From a checkpoint of a small transformer trained on Wikipedia.
Architecture: LayerNorm before each block, learned positions, tied embeddings.
Each number is 128 + 24 x the weight over its row's rms, rounded and kept within 0 to 255. Layers, rows and columns count from 0. Numbers have three digits each. The size before them is the row's rms in percent of the matrix's.

# layer 4 MLP up, 384x96, rms 0.328, rows 229-301, columns 0-95
095:115161128121148158151125163109121149097107152117077083121133096157151110126119087115124111120129113130157119114141124137150122136087116100175091116152144158143109137137154100111158133162156188087132107141100125119131094074071109109123153124114131098152090143155126143112088127142143151140
101:113118169121114139117134103147090140110101136134152189129110120142132114139171120145153172123127110159118089146168104171112156123101095118111093092107138122133115147152112115103124151115110112104117153139146139145142097183083145112117131131147124140090105158104144145165145092183090144108
082:091085119096126150118116100177106099093122148121133129125112141153113159126101115155132136134077167126090136110158116149155148115122093082097127104137125090151128100104128101136095104110121087155136127144095126104117124116146167107090124153161166180128159149097135111137139128165092137125
093:150107096073142118120119157075106168137112139142142161135109101124178148140107158136128153094143156109147149163121134150120127130127127107155151121097116083134143157084130145090100103135120106090102118126141123127146151161118159150186148154130115085124138128141137186117122129144120152084
105:154102123119117105108141131126118111096166162139163165145129176148169155138110124116106111125130111123127122166166115146099102097143134135141116162113111107130127183129133133171129169117123098111123080118181133122105085119115119142124114180125124093152146141134097111092129106141167190132
095:096151106112124139156126121139117074096119129164136149146127148124167122116116153071149155135115139129152117175166136113092161129127140141125174132129105114138173126117137091131150158101173123150141097118166110128073128106135136182112139125140123109142124148122084141123103138084143131070
079:126136145141108129159124103123148145120127090111141132094111137123140149085083148099175114133158136111134119135144185151157159111103107138158077136146098134095119142134139129108099113138073151133108134097098118124103126128155110083160104186132123151120149142159122118140125194142114175130
105:107111165129166119128162091106113092117144141131150112102094159133141120147111122153121131097164122162125157139135094141115149101127131109134113137152098138081131171125075133111145142173116162092177125105098110113193129168118106122137118167112139126130155101110124165148152096162120126144
113:159112136134103141161105101096119114121110126125131165145152140146131188125083117130122174084112115134143107141128141113167141127103125120116132127114136098143093111105133140147120139113176147122112115106103081116119091168148094094117119126097105127135097184095102105121082146185118136089
101:146105122154152115128108135106105135123078124101147115168136093151109164128111113167137129088102182116143112160145139119096123126141102130212148142116106122115130140156125109168088134154139131079099124093156132123129141113129123122108174116181107154138085110166130127146147145142125112134
110:140139153125119171133184149112133125142165112120127131161183179095104128174139112100119156128118147135155135111154100140162155140181148111120190120116111090147159136148140131126123128156112137127105109149172122135103100131099074100135106104127135120142129083140138144090143132134163141117
095:150142108160151128171108146151147074130105145089155129109122143169133137120078120073109129118103105106140174125107126140100120143108146116147121122106134053133119128132084106100129127132152111141107140139107138099142110141179084125149166152125081131133131130130120129116091102102084114138
098:103154121107107139102114113111170102112119109136136132120142144168154108130123125105145157153146122120155130151140144162093138165104120143102122164123076131117143115139155099087128131113070099082098138187150096140092129116087135120139139175129150110117101117122175156159083129127128133091
103:100147088125078163138150126153108134078128105141102116168125123114117120129113068117156134128159146138117139169158120085149115089112113113152181122121159125097100131155050130149144133105103110149135139131128132132135154127117090123106138134136121163126132095095126120149077150122114151108
101:100157165124143169116131154122138126120111122140136113152089111158111131194111131117118147123116094117143101123149136157125112140118147150147138099174111128109184153132103125134077153139161131124106100163087128168134097117151146141114094096082137140184105138112153133091129123181134116136
106:136115151135157131125107122125141171087146137112143109125147124120082089129102165178150113110069112135130152122094098126131171135125118101172153133142132140124136138072136072131118116134165155102136112107112137137155077126097097122151139115173138088093127103126111122164174119121129139119
105:137119120094171157132128106140108117098150149151116114142114109119086094117134160123142129150144120126130155112148145166137152119134074104151151117133135127117157101099152119109121147108177139105142141133112103146126090116132146069140073163155113195115119147131171100112130172113092164116
100:108115088082136114093110089116122127094090131111153131125121135158144097096117111116092110108123112150147102125160161099056096134160129159126174117148149164091130138155158120110131138155133103138110163130074117114130120141173147105145109150147116137110110162162096124116161133125103140139
093:102091107095135174149167132143117126152078126130126131118133141116139138119161173134130140107137126160119130101144102163140117165137110155139142092171121156142119150134140130145124129148116104135076096124148136123150150124137125095128101112138171095201087106149126141152173146079103153095
100:106122136117166136157108121104145095116141101105179118140109176169109102130155121086116137107106140161133134141143149099143055090125108168136134134111132074122129146081104127111140163110121118109116117118127110117149090131119099081151109089187142146134125112143127143094150128141109121110
095:082137139135137146129140114133072105135143092126112098151131116110102114130129115170129141123099117115091077140152114159122148099107105145130132142158132112151119086111093154120130164138144104100076089144086140126113148135120186110154171146161105160103130125137133148095121152118101091085
099:133140131127131152145168162131164132133135113148170118148106148139115149148089108165140150105091114124163151150110146146105129137122163165171103115110139164112132134111160143111131132150128160091132092068149129134124093109163184095142148151100136089126150118103121126144188116107152149101
093:130143078133130168136136088148113128112174128172146148145125131115096091126132105112159144149161147122131129125134111139122121124116103130112113189108136132145140115146132137085105108137107075099097116155094102137102136121076146143154122163122122054144127108100115123113172069126126122142
098:117102143118109137159159116145146117134106128160128141125142175100163153120135122146109101095100165135110130087164173122129123167144112158117107139133116104151144113094149170142135094122132122128084099082120114087110183115125117116111114141093184145129135204143107130112129143135102120129
097:122114130143142147146127105155163082202113149138096132077117141102088114144099108116114194120161147104194131148138094142107134099122066109097117156120095104132116129152112123097123127102112151169124141146116118142127109160110133098131114142137129099131086113125136119145116117109134119122
104:130147121131074118120091133129136127160125092137141159153074085126153118158091079139125138167133127120150085145105137109135114144151110107139141082124132133133131140157137135127123112177132099129118128117114136105127061183083141143144136128152154176116129109086144137097116125089160125150
100:118153150163126095139147180114074123121104109151098137142126179135121147066102111158097172145111122155123139137137081137131111134095151131140153132132130169148132130137086122096083105119133114123156098151135119098144098170155144153139128127106107112136136134163170167116135085132116112139
100:139137121124115156134112128104131109146102151137152152132103122131084153100111184123075127115102117133125110109112133134150168115062102113118088102133135115086123125149092154082121125115148139133149104187175122141143163165120148107144159124122134090131121107164152144096111118151148079133
099:101134140126133138134131104098122117089117118123125179117131155144128120142158175125136095124107113116167135097098112146152103180150180126142135100101124112087114113124139113133089132127118081123106109105189135178115143112135127150127148148134125112137102135147176085148140179143119181104
090:114126146127105137153139173119143102155140159139152149104128123156118112146103162142118092102131137181072117121164139140115089113116106124092102115168143135104115137166156116142117136142142087114103128156133127148162124154096173086141136157166131169110182127145132103133120145077123162120
111:109095130125092150127143074168116134172121156159140105139122169095127098140120094117142144143132157124123103154148096155113155112109094111155120133126124068150089159138096125061115180146100137147090093151146142124114151126130152144119122110135133127161120137129135144103137169109086126115
112:148143138143169118130147121154113139108095114133109155150185184119093119105126135117122104097114146117140122172088095139143134172142127081171126122144149091159102104094111113126096088154150099125088146121129115128115145126114114169138134111107114156139133081155164137106140136127143074113
088:119182138113132156156109124111117136075074154119122135115123087145110124130118140100112101142117100155115093134147103166102056130139148119134132107157092081122153154178154132098137146122149130111081153146127127152141152128090154089123139124131103131101151118122092168158131139153128143119
093:152106131127160159150122104148196140137135152134143123137114148134127105088102116143126102154100136133198133130133122134107140106204138131133094176142111145113114129138144176145136128142067133087088132128130131142158155116157107085147116106099098133120117143148136108162135148147106135110
088:123104148151136121156110136147146136118154128123100114176163158109124130171133082126140115132115143111152131107146126135139112120081098137166110157105124110161128142135145157106137116132121105180105102119119107103144134103119101094139137142056128111143121173078089111145102143120197155151
107:113148116127130127151096118118128109089141165123130152079139167142138112166118133150161156107103141098141128133140164123109111130168137097118139111118115130109105169136124140118100083105143155149122124135093126140092194113078115141097154145132133122136105156091086127122146174163159106181
105:153112131134165126108112118144148133143120103126080124144135161180125161149180129148131117140129160112140147134165105170154155116108112123122095155108132101111136181147084169146109208131139124136144144174157128126150125139130089123146104127101170121124106161137116097154139127143103129101
109:155106147115142192159119108156127127133120133122168133115191112132157113144163120115120132153116157125117126148178157156145083136150133167080164099172139118112120109138071109129140144130126107115100065134115113102118134143099154157134137125117123162129115167128152094120140147141115117155
074:162134144137132120158094127147169090099135160115143083109151091159125148160111099198127149131119140150127146150127129152139122152147138105147138102162092131125185135137138089130133104128155137098128080116115135108166129090108144139129160123156138109110150132164150079110177122115112106107
104:139104149154114158174117094108098130125157120134103121111148113133164144127128110134128112146171095153139091139130093140115144169104140155101125150173145133136082174111098089090131127119164167113117135141135139102143132106126147090116136142147127089084088149126178135145155119068116126122
115:080166093117107121139123182130148098154084166126145131124142120130111151100156104124133144100118097171156135110169122137145120136090097125124121123136080152164100164142120163081099136122111161081152107168098135162135141086125100121124157131147116141115131155117121154147138098103136109137
106:123123096152135122160124126124094109146120159173099110101145170115137152157132162133096100118120117141113119142155101144166112126172126117113112143146137120142123130135153146075115139050111135166142101144097125134098120136137057102102117122136128103098172124136154150131169091120141130163
105:086108134111111082124106136119163116114119125132169117115115164117142117130134097108141084116113155109073119127145093133132132159126148127145120126138111120172183155110101133098117099123150152125133125160080197126113143092146128154110103140106119133128134116123140123078103102167132074168
096:119091143121139139059106106149135115141096160154171128078113140114128130134133151144122115102112134114147072119136113111108167093117103112128115130116145130088123140111151072155125109138131130162186110135129155161119136165144123138126065129113108169079129142148151158143125136159117121145
098:123117109113112148136144115185139101105119117074132150142165113170160127124114145124154117113148160150116107117169132099102138190148163097140154137132149092142104136151165147171118125121131105124123106106117182117121166171156110108150136115105114157102165131128143097132153113127093170124
097:117129200123144137105119114168115166134140143124123113109139121130113127127140103139077107133115155123158153135120159146124111168144118135177068082111085143109132145132073076117094095155176118125113135101102111149102153126104129114157110147123116122129141132126150091140101121134115140085
099:098149103160131153140145135140137108098118107097081133085161133136099066129107111123129115140164049126124134116158129138177091092162117114128119098165150090142109126141126159161128127096128115125121105121131146134142098124161111094139108124120183135118136103156102109150139159141140129105
104:109144119147136115123133098163098138099100128121088129172171134138113134135154120132142109102127161142098143151078094137145140093105116186124059103120097118118082122146112123142141091182144145143118118128154144118123104173076108093133118134103139156133104112127167131127155142144148133142
104:115097106167165146153112109074115149138103139132126138131168135152135119123075124137111136164133136135125124147163153137158149123124075110108145139138171128138143171162094115139072085121122131088134110163134138151109145054150108125105094142151123142119085132124148118108125116157112109142
096:123131088132108159138100094086175115102132119166112165126111146163156144124104146145135127097136114140156147109129118108116124054146105087122149125130153125101167131111131132116174115153112082186171164136145123143146122108161111106141077147122105165125139160122140133126132110120140105143
102:113086123143151135142120101129132141167078103096101165114138158110160097134130132108163173118082140150119134168130154153126117123145108115138156091144130090165126119100127148126169131101150110120140128131097125110143201150147116132124115132107089093142103100123090107088126103116086139109
100:123114134122135126143126148108133110099132137119136126093087140117086133159119151138155114105131099116157137082120095143130182110145163135151171114095118147140139149144133148072119116125106130108081091127125185151142151138140122140119190146081130071121144147167150156085139132105121137140
099:156123103110093126169117118128108138095122149125121178112159124166122103120154120133155101147178138100126145147159086122124105131115116146126135122137106106169156124180142101134112137129154082104134141124132142119171082136089134156179114153131143102106115133185121115121152139162127185108
117:130129146143130152126095167153151131076105139096138134120161104141145072077181102109149085082150108134148147135110133098122130119113156167167159133141122123124113128106140118147164146108116117180089118171147129162141155183114152119098124126130119122099122134098151160119143141124131149123
084:135123102134120126178120120120156121130117159136166112104085102113126148150136168122114164079102093153137132147152134076157095108131123138124132129114177134068128097133159147168121117139118107116108097129161146122149077161116153087143126155147182124130118130116123121151133079110103119109
103:081107121155122097128088136150133089123149137145107099107085166090151127135160160120138143104149076140104147144151174121102117148135159088103125145149115115107108152082123097096131135119103114123111113094176123127104152137120078111112121153112112153112156193141121135106147130135108132131
083:139154146103171129148122104123124173134125167106129141176148112089122095126154094121130132136109118132119114130156142174161128125149141118139108138123121074157087155096131132190144097150141131123084076155178132114140096103155115116129123112142118128129147099116106131129107104107141185090
095:079109153102127154133106124121150100116165152095096111147112156110095124096134094154131101169113110112127162140123123142111146131135132132125126152130185124127134176113168096160148145135108096071113096120098107149114124136131133077140162161123165105088107099149140104113136129107103140090
097:105110105142130131094133140096088154130106146114098140138134143154149141072115130135118108194093142183083124133175167131123143120128086158159121146144125127138103143129135134110143107165150133123127099134135091097094123125101074116075152128173110161118114123133100112116109146152138145113
110:148097138123148132101124101112135124147101101122109161103160112122105122150123127117126103071131122128158172119132148146093133098135125088138122128117123097117114155134120146076181131117127145097103114124167181155145116088095100121183127167124115110089164137098107098125161121084105104121
109:115089152088127107141119140149121142154112132112153103098128131141119163136112137144119162097154133184149132140123173155141152112109106152129152127144126102125120168133158071093112144133138147092133136179115112134144086146129096157132069114114116159120105100113130109068163110161147104128
105:120132128142141178139137124175128134150133130122155127108066116126147157121121138140196151095125088159165124144109113132108152150150133113130166136120177165097130145143090153123140164132159137160106131114094118156153080120152122106135146110149104120141127136117128157095085089082126152129
102:099161102107125151097114122153155115086142159088127149131132094123173144101143134113118137169144167158141113172148110108110151122141124180148149094162138084112122124167119138087113081117124115107126116123122131137134109090134124116086116096125185095109103108163111141139127123168126132161
100:138084164129131170116118107129161114104135127149130101139138143105112142119164141148111147101139138146141117112161104127115186143133141130130078097176125135143103150119123143122112145140120111155117158157159126186102173102122160113120082154085122124100138124120172178165159128121148092105
097:125137122100108121173140124154088111104056136132131115128125116107086113127106131094149113167119127136102100165106128086106103149143064103134092108133152117121131143126087115109131088113153089150099120112157098116132152146131125142149110149103155179125092109165087137118136143121116104146
094:173114130078144126122137104139133099157139108117133169107108099120163095136168092143098082122155087112143133125116136134141134161142141125138123130092076132104130171150095158107109102139162118095151130142139138180134093142088151150110158130135137154113103121154105093095109145097107153134
097:114086163150045119122130150078093100088148151123145101170104121089112127141147097125093111163113159100130094132164126128131144147135135120121133116103120127112126177117121124100150176150158151132156122140136161108108142132166106138122156147140124111138109138163122132171117117134137177130
097:129112103113148121116092122107159155081112119114135157100125135132172122150126141131136149104103182148128126120116111142135163067117115122115116127128098179103122104135100114107134146113131157131103132134131109162128090147134143097122160104112148064130201141159174131155108135102115124169
092:083112112111121166091127166149133154107087130144118148145137144138135160134110142143126129096120103147148145143153089131123148120136103099153121111111102145090163176157099126073100155172112120142128154145109123086136126078134147101125137126161102171143092110154137108133119137117149063127
090:159147119059127106092116072170188141127099127116133135108098124124143117088135122092105147115114120125094113120122157136140095109105108161111156130160111090105121138137143109111135145135088161099116097101110112161139115100115142164114113115110161114140100130141172126130174156113105126093
109:143152139157135155143132093115140160136126167115098100121149132142150122079150098112149162134113130149163109105092154105089150108119112102157099117073129126100106164153094160130140124171181116127160129130133117076117124136163160116119162153113146145125115159175127107107141135106166137125
124:152085134134126166143128147089167125140109112130121159132129119136171083097146136117121129161166162116149147159157164155111122095109112146129097113149157120115091157142100160177139127182118110138086109160130115141135154155163089113121096118145136148139096114089152094139127137131150166127
098:105156151111174113111129153152152088148142118127188180134133114143124105134152120118148088147106110110149151116147104084138122144116127100148160147192138120111129114126107131136118143135139138099143110152105131143107154109164113096119152090158168114147163112104158121177171111085106117118
# layer 4 MLP down (transposed), 384x96, rms 0.314, rows 229-300, columns 0-95
097:113136058139134146135145169138168105143132132108122129098118089159124111148120109116070129118080118145125135136129091114140113172091127075139083124095123138104122123113148118152115141123086087124143172133104116152152189097156097131126121104153135147139099133105102134150139150126150112108
099:140121115151105062138129132124114121162111116209078155128136101131133130102156118140153095149113135161120135083135152135115159133136109117125113138091129092130140084131118159141107138099166122118115133157112134107127116150101136134147169078139156143141115125165142110120150117106056142111
070:134123103175137092133150136137139139128127139121136139113144088107165139129110150149125120120166103123147117121107149120122117116138195118127105141150140126123148101194161144119128140113067173115113124128119090107101077118120133094110128125135130102122145060175145135133114168143173097158
095:107150139136133114148093138164111118125144115118132111099152202133091141098149179103148118149158122115102129126132103142158140116136134141131160140094174088149163142148092120079144155107131167133146130161113185106126094148127130106119123114181135152134125098091139092139125141109125116159
107:139158145157116167119110135144132114166140149106133096134127107107135172132113151096155133086099192128114175091116132127084138086165162142139093114128158093140108157130080103124125145090109160152164130129165145168114131142095142131124111109114128125116116148092149096124145125130125089113
100:132130148167100161152131174131119148158140118110142123140133159092096123116143135162137160123127165116112117084107165154169119147110140115134112094153158098088101156120144174139133126135097144108095124130151101111172128102156126072150125159094110143144143145136177167112157142119163131145
081:141164146117146117077092111151119127171104124147150134108151127108165133082171137049141134128124141124143099073123132096152130139122158098103144134153105143102133156112118129137128133114082124151120135090112119096090130093129156111154127095143156086123145144101172132141121139147147094132
112:151124155183106080138165135146124111129113162112119156159176141139089129096099149123128144179115114173114135127107123126127110092129131129118119108090157125111153125154105175125117140095098148101112109137142151160106124126113146120144150122104161154120174141180125144094159144162092157110
111:157182151146145128120120116132150099134087147121119080166162103147144122142137114141112135127138111159105103121132126088122138154115121196101118147111148099156164131150132152115145114138089126166121135083143130154120153139166136150110209106111127134068109142154132145129127115155106138125
101:120121162123140186124124108131101071108178105167107096127109156146152063131134160076122155160154108145141122087132123087133139119114155122092141086150129124121112110085149141106152138127145104135148108131167140132132138132109169161121122134141141096133170121131110149077110117123127122131
116:130116158114141135075122140090143137120152104132078142130114146130171138139169125134161113116122113145106129109138147105105122157136170125143120134151135178114140130079160187088173137115102159126134128128106109101121147114181158136110100105065127124117143124123111105140167170096143123133
102:131105163099115142148168114133123115175187101120103134130154124137132160188121194093140128157117102147132115150112152117128128157147098138114133104157115121138134139125150115125135141159118106128155143147097101119111142094202146146106139154101165139176134127164167116149123106135132150134
107:106080148161171148068115091097115156097143111103120145158119117167112118130154180143144122138150112140185098120124137134143108134140118106127146153174138140118173092151140117133092150108118123096118161135091149129119100119107177148162129150116123149164134142116131119139163095098139137131
100:181141127131161114140132105128098116085147096136121147114082096182146112109138140120174103107168122071141130138143097160122127125104157078133127121150128155090107119191107110152116135121135123115104125095101117133122125156125163117142154122197132137133137124150119102131154109152139110154
103:110126137097087145162124128109115124139167139134148142071106153140146080102115123127131148099163121128141101127127129131100117178166133102103134115119101137127114168105115126135184120110166162099130120110115171090157117121143170135089126106192106097141173134123143133133130102114100095136
119:145136090132159084097104111144109110141171091140133162141128112168117132120173103117080119143107148123107179119100106140164117120116102095166135095131155133104143192084122163140127127136141121146152125113150133146161177124111104115116138154129147142101115186114132131139131124119126163095
101:119135129117161140097096132135148138151148130159159099111138118129139129103135187130124099143101169086139116139145150106086153125127124166131169100174109175106144133157155147152115104118108086121177111094115097181125144121148153118137145133127124100141125154179155128168131133122154145164
091:154121160173110146132180122121090107134118141142098162135131128147147119129117137139095145139162109103128147120131114137122098145113169120195123095144123135129128133105166165104139105060101145116153152110105131110102134123115095147114128132105172129163055120115147150078134126141114150137
101:128112162112137136132123143112148149123179139129128095156170141097117106130117141100146144132136128120149103129159176158157146111093174139152087117121107112103125106091141131102120171126162143122131118159090153112077135124142145091167151147170096146091100122126112118096110125110107190141
105:093148092108136098115118123136120172152123135159174142147116132121131168094112143149134143155132127148097170069109180126166117144148114130112106140095093138136172134140107100102088146120146154095125108127115133127096109098113171148123143111102149122116118136104130111185153165103115097102
094:131124106161140131147153109129165165126083171113127153146168107118111104103129128124087148109172183093132130144111130098093144177138119111151120119163107116116165101126114126134153126098109135129124135109177122157103183122136107120128150082115142068134117137084127131126130160142160142112
118:114129097110112126134130100131155147168145148102129131067103136126138143133155180098118140144132145067138120089091131134146170145150109131118119163108115082126152131136116142139159136142192105126147122133092134131087112135126135116124077137135134107103122095106146097176111128080101135093
094:139125142137146129108138139129146136147161137106065144143160115116096092122102121164098109145123148140162138103120175135112114106134117148172079124146172107152118109140156162147137156115123147118176139105105108136131153157175122122111135166143163099119162134126103149084120091184157122119
100:135125147168133094079147080112148129137091144148114137135177114127114166118137089106101138114093169123107137141131085172084117102120152117126117146134116141110105123130114123085136104143137142158110118155169081134134137130141112108154115149124160137154140152154113147088177133194124136109
101:106154092075090156111146116172091088124136145137148084096156139106115113089162119118110112143118146062130130117165141090118121154066148127134155168149117128118141131160115135096129123130116156138146141087134105161108115145128121107128133097118140131138153152136108119149173130157091140145
099:125112142124145129128125099120183099138099178126109112196200110134120068085133144143092144103119113142134130159137104079120106130133122108124147148151130137182160126120131131116116112157100133117118116116150126157134139121199140137128158113109136126161122136139099146117142116089107119132
096:115096157111132121137128074121145158136174144112164142118146140132137158145169147142136162101137123080110181116156146120143105171116107115122140106135072125144135138164130099153152156178120155156133164114136083112155148096111113121126134117170120153117135104176155098116143157154129122139
110:126142134112103126136112125111180139087123100126101161164126158150160133106156108117116098130156153149116138154122112131089099189111112101109119159117123113139165157100127151136139135145091111170121116137154138115133105103132121110157079113133121154127118105147175089102128118080072173129
103:145127116157094103070106122179104111146129133115125073150095120099077145141152135117124128127170068126117133151111121146178089110093120141145135141147150115133108106109150129145128145131131159119106133151128133155128098119114114124126140116148129175129120130124065127110120087133162062140
087:129132150110094135146140126107118146100100143162170150134118087112123117121098120116091148134143150129146081101129105095122169151149133110145158130151127131159129146098164112153136120117096125132137091109143104129111123125139128130059097110132129140149054188125108203119112116146123137121
103:123116132118103104143111143132122096100135115162096163070131168145150132108169089121143105125156106171108162154109106121112103145111139142142137112091111144124142128185188152098138110096136143080204111133122137155107146106129153157147143102132098115137140105119125117124109155112119137120
098:095113115137127138116124137093122125147134099128144112130092128090166132149140096110123159127162139080139135123181134057078134141107137128152107113089115103086153125142134182153124128140156125141139111167146157155137112107100120144144118121129129121122141145123101156094080089137144190122
093:103138121117136141132139152161143152186148171173143142146154137110091158104130125150112115130160095110136173147097124093159126124137132097132184147153106161130144124128122125107108072141157114131112150126163144173139110138139155169117112150087156121106152165163128156122094121122108096137
091:144110119110151116135155113091105131139177147097119139156127169131124078109085139150130088159144151116143099072149113086128106106183127102165155168137143140129092101108130128116107131120108115169104126129136147135148157124150135078164155108137147102134107102139111122120183131125123099123
089:110132118095107085102161123131132101181105125119133169127133144112124171127161118090144103122177156127099109081135120169133123139110162138133136113130160101134140138176116154110148159113126118149169164113145150086130145136115157124064123120136154115171164114157092123097132115143139126155
099:115147171102135120143160107109163155103120179129141119129108092160077143169160132153160117101176116133088112143128115107110119154106150160155131127116131104152102147140108113140133159095152153126173128145119106112169116089153151151128114126146170140116135123168156155115076096116109132122
104:104100133131135108137162153176095127117171128142110137107125120136137125082170146136113060114064140103135114113116177085113134136159158107121116089146146095128134170131134109095140104114160111154139105163106119159112150134083137134103133105091137117135144145151123111141107146084150126120
110:143158161120162113126120125134117128142084169126150151150117117132095113122111081132103139074142115097140170141143095148109082091091139133102141135135116104092113132103102131109119134150156137164140136139157139113095102143125133110099147134151078143143116165143129154135053091104142095137
064:081127174118161164158118117123112142142044132130104100158117131142113155129141115149118122139101114125091105124144101082124121103130139130141113092124190170119137156128167100104137133132125108118145131121134123091158144147091105148107131144119140137149135161134154138133137140171127082186
091:104122114145083127115149143110107177154106110161150124118149118135158113081149121160118119107150167121136156084089135169113140148169170136158123078120122112122140133112118135100175148109127124137155107090113140085163109134093091119114148085173119113141111098138127137117130119088123136158
126:100131099104138120157159111116120089144144169154155088134108124107159140150146158138127092102159149158114158089140100097109120068147113160112127142125105087161136125128111156130111112174139152154177096164142094127114134125118096095162140110141120125141140136136143114155112110148100116075
107:143121105177153139109141116095101151117132138095160148152121121161120120139136169093122110153128132099158119094113130151131137133098121096140112136135171154120162131095154125130127119073129111139143126186113186147129151171093098152113123082095148111156140129177087109135155137095129137133
091:134079133154121137126081110153126163163115135163129121124127149137145144155131173111150092115094141096122091116167150103151130127147153146096199132112138134152150106083164112113116120160139115160115078136145094173125118132159127147129132117087124108090099145100083131132152122129116130119
087:159133154125144113132147122152125150115176090138096170153152107123111129145121110072118175174123142146121140125123095124146106112127119106112161154107126128130152079107142132105110120114172154194108099098109110118148129112131142104127162119133102122131101095118107074147134178094123130159
093:083085109131142131159141105162119149138105132143152091104117161133148164110137104126167132115139129106139197188140123108141131141121149182145134135135141085115126095119145088133125135155154156157163109107194132136160124141124160130107137149108094128160132138119141139121105138103144099164
102:126096134127127122121163156134130115104137140125136099199137114152150089160076121080136141154102118111145154136128170108103135116068123146167110129134119116131119126086153106148152102138153124121131117133109100134161108104150089089154084096084129109137151101132113142130135149095156140165
109:134079127132119132101099145117105123141162134120118099140134136162180183105136128104191079127100123144104124121119137093105121153127089163159167104112134157125108114118135129133093103172101165105129129108112069138157120114116128113157167156109103092137141116120119143124151135106137157158
105:130118153146132177087126148103094146102134094082110127116117138118157154150115133108138141121119123156121122106103173179108102113119112139164147105171119139107093118160137143124115095118140135169130092111140101097126111097163079069159115101132131123140089149145138155124148150127145164162
118:090111093140142094098136147129128150148147107113141146129130124139110145189108132112152119124108116117113124138103119113122128104128097131127146129101159171087159101121115159111118121167076132074129130102135137126079168123102167157148132120124143111165096166126160068128149147151086161124
108:132127148109165157126136128136149098151106141094120128101081090150106105130104130107162141119169124176126151114126124128070078136139081110145114120181137107135119120132153145120168108102141120133141188150167131123117142108145086091128119119134152090146106113115103124109146086172143130137
105:145125124121100095132166134104155097130114135142121177138168119101183108123087165124134138132142142105141085124157151131096173141146122118124120141118125176117120106118151171119082114080124121191143139135110105124162128095095181128120126102163117120141120090157152145149124126097123140118
093:140174125156125132122159115124149139153100160098110149156124095124133093119115123093130148122105113137149168134087151132165074146153113122090177176138138135123124196137083131141092082099135137137116116140107113103100139119115169083102106144160136113104122160110128117118104100117128135131
104:123098142070155140112112111122148138116118131089116128127169118076128127139102094124138122081108114144119122151143103124125110100142132087101137133126122144101137164113112139171173151174137115168110113177129161137182140115171101131153132138125073120132112139133155085132131097117114093159
107:106156137089099146142133125129138114146168128141118131161121140104116125118158156092107140126107104131109163124172125064106116152136117127093130117103155156187145084104116092122142098160143103138096129148106148154128161139139093145144134163094110171116100145118136108164178099103146138129
087:118157134099137162102118114147097132105133126177091127165101129125126136122175123113137132105111167174122096139120115103120126109147140076109155116154114093096077068091130122151111154173126127116122127084121158101128138112166156105124145119114081175125131114115109150116115136141121090118
092:133131116183120108104144132133114144120098135093104148141132103152141114138111091159070109144157141113106150075146166133126101097142191114116132110118184087136173120104138104161160144147126125102132140133129105131113146119103110143119126136074133097133141171101115128145109167114094155125
082:095104160123121137120123151135099128151175147154142121124107143133094105164127144117098084122087103114118157113112136121128146146152212081170146124122083147133122135165165105123111101098123101109137129117092108094123127146149129118112173138147112143152157142146124150131089103133132078146
107:116139148100128122108153095119143086152124169128106134170081132130142126125128120117142119152171111111127123099109085123147145136133151128164108143109139136164156155122131134142126093109106071125165160136114120124114109122111108065126183152170156134103095149144140139077117097149101083130
107:107125159128156135106102093116156099132145128113135132120135143095116129137182145092137178136119129140104130136123088119116098115119168164144148075141163127112129119148166142128145125121170145100113104116084178108129093115173112153115100135106162119114147130154121096135171121072115088105
116:114136117094088132146136136149170088083156143138119163112111091114147147085139154117097133084118117141133178141130116146121104136149145114095163127137159106125128151135102168120093155081131118100099129126091110113157149096125100089133151141182128097112120098153122088142129104124140090115
100:125119125125141112131158136129111097151149135150178088077113118093109144104119174136143127112123108132105127113116134118144145181128059139136135161158138091160183143137161130129095121093156140091157125106165107160128131130102143184132154119124120140108167102133121139099103154155109126122
106:146136147181123120147118126129127125125107142151108136095173113178132133130137092132156107131084112118132136133141125110116143142140143153175137151135112123133163111129144068116117092178078090122103136155127113087061109108173089149153132151079111114123121139120145163137106135126099139126
091:168127111111140127145095079128098155145155127113137111152086127075129155154132163121142106111110172141138125111141127169147171117111155112065111138104150093117135160117136125106088142145156141187112131148128125106140124156105129090128115151151146107131117111139135096158104162101141104174
085:137180112107107142106117127133130127120124145104144116143175111083109121137149153135143148124119086107060161116114137084106109112119113119145142092122123097162120140129137126089167103085105119172155142123117087115124129153127129090115095102130158150128104106132155097125086129134138187170
102:119105169119155126150158098160105098144127156070131103132132093125147123103132150117102157141100146113099139141144107149136113130119127104092126139107167143143156120134147107151120099118105169096144115133095079083144097141156134127170078111126112144124170120113065118173112121120127144100
088:147107149128132140138127152137111092128177107127133117138170132136121147121127107135142076127112092108106109114101122069126125147133144095142123136157099166173151107178144154114128111127087116125143127123145104133108113142107096107116156131092137188127124161168142125102049134109159123154
096:109146152132167120121152157119123163160103170101090129142122116080166095135134143123125120162128088197156129142136155152148127178101109150100139147131134132113105116120123118136060119108115090117131121090101141127140153148113115115133147175132151168140081111153114138146140160134136133103
093:113114116130121102119113155155138129183111111108118150110139150134082157104137107095110136112136155140140148130101179140119095096155154108117078139157170154164145109148111167115155095129138135115117117121093087108123134079137165134142159130135103159130160159090113107156167139141118117081
097:113113098102147091160091114160110109120099122095112145136158138136110148104130121123162093157151141131093098105085142159144119110146136135124158149143145074093125091088168139151130139080125131100120111115138119063148119135088125165126118118097125090106153129103120133100138097156149138096
075:127141132124157153181143132120102106092134155107095143134109129160125154151131126109120098126173093135113128093085081129111129100130145148126099160058165119124141136116152133134135131108097150146150093116120161136132125122138119125140122159120147127188166132144124197113121154150158168103
106:146118087125101120074126105144125163145148140131112124140150102143103079143153095115159166144108155150158067135130140133145119136119066126103125165169134091120142167103122100135131099121109081122107085130131114148155123143103179158163092112127141108094124113135126124141138102117144136136
129:123094134114121133115127134127090147160116121134130120114115118121162125154153118131152122151149146172160119079145138192159118174127105139169147124119115092125103131146095117148134132136134098081065113135109134120164138137121124104141120173066089126122114090073118138138171104131122140116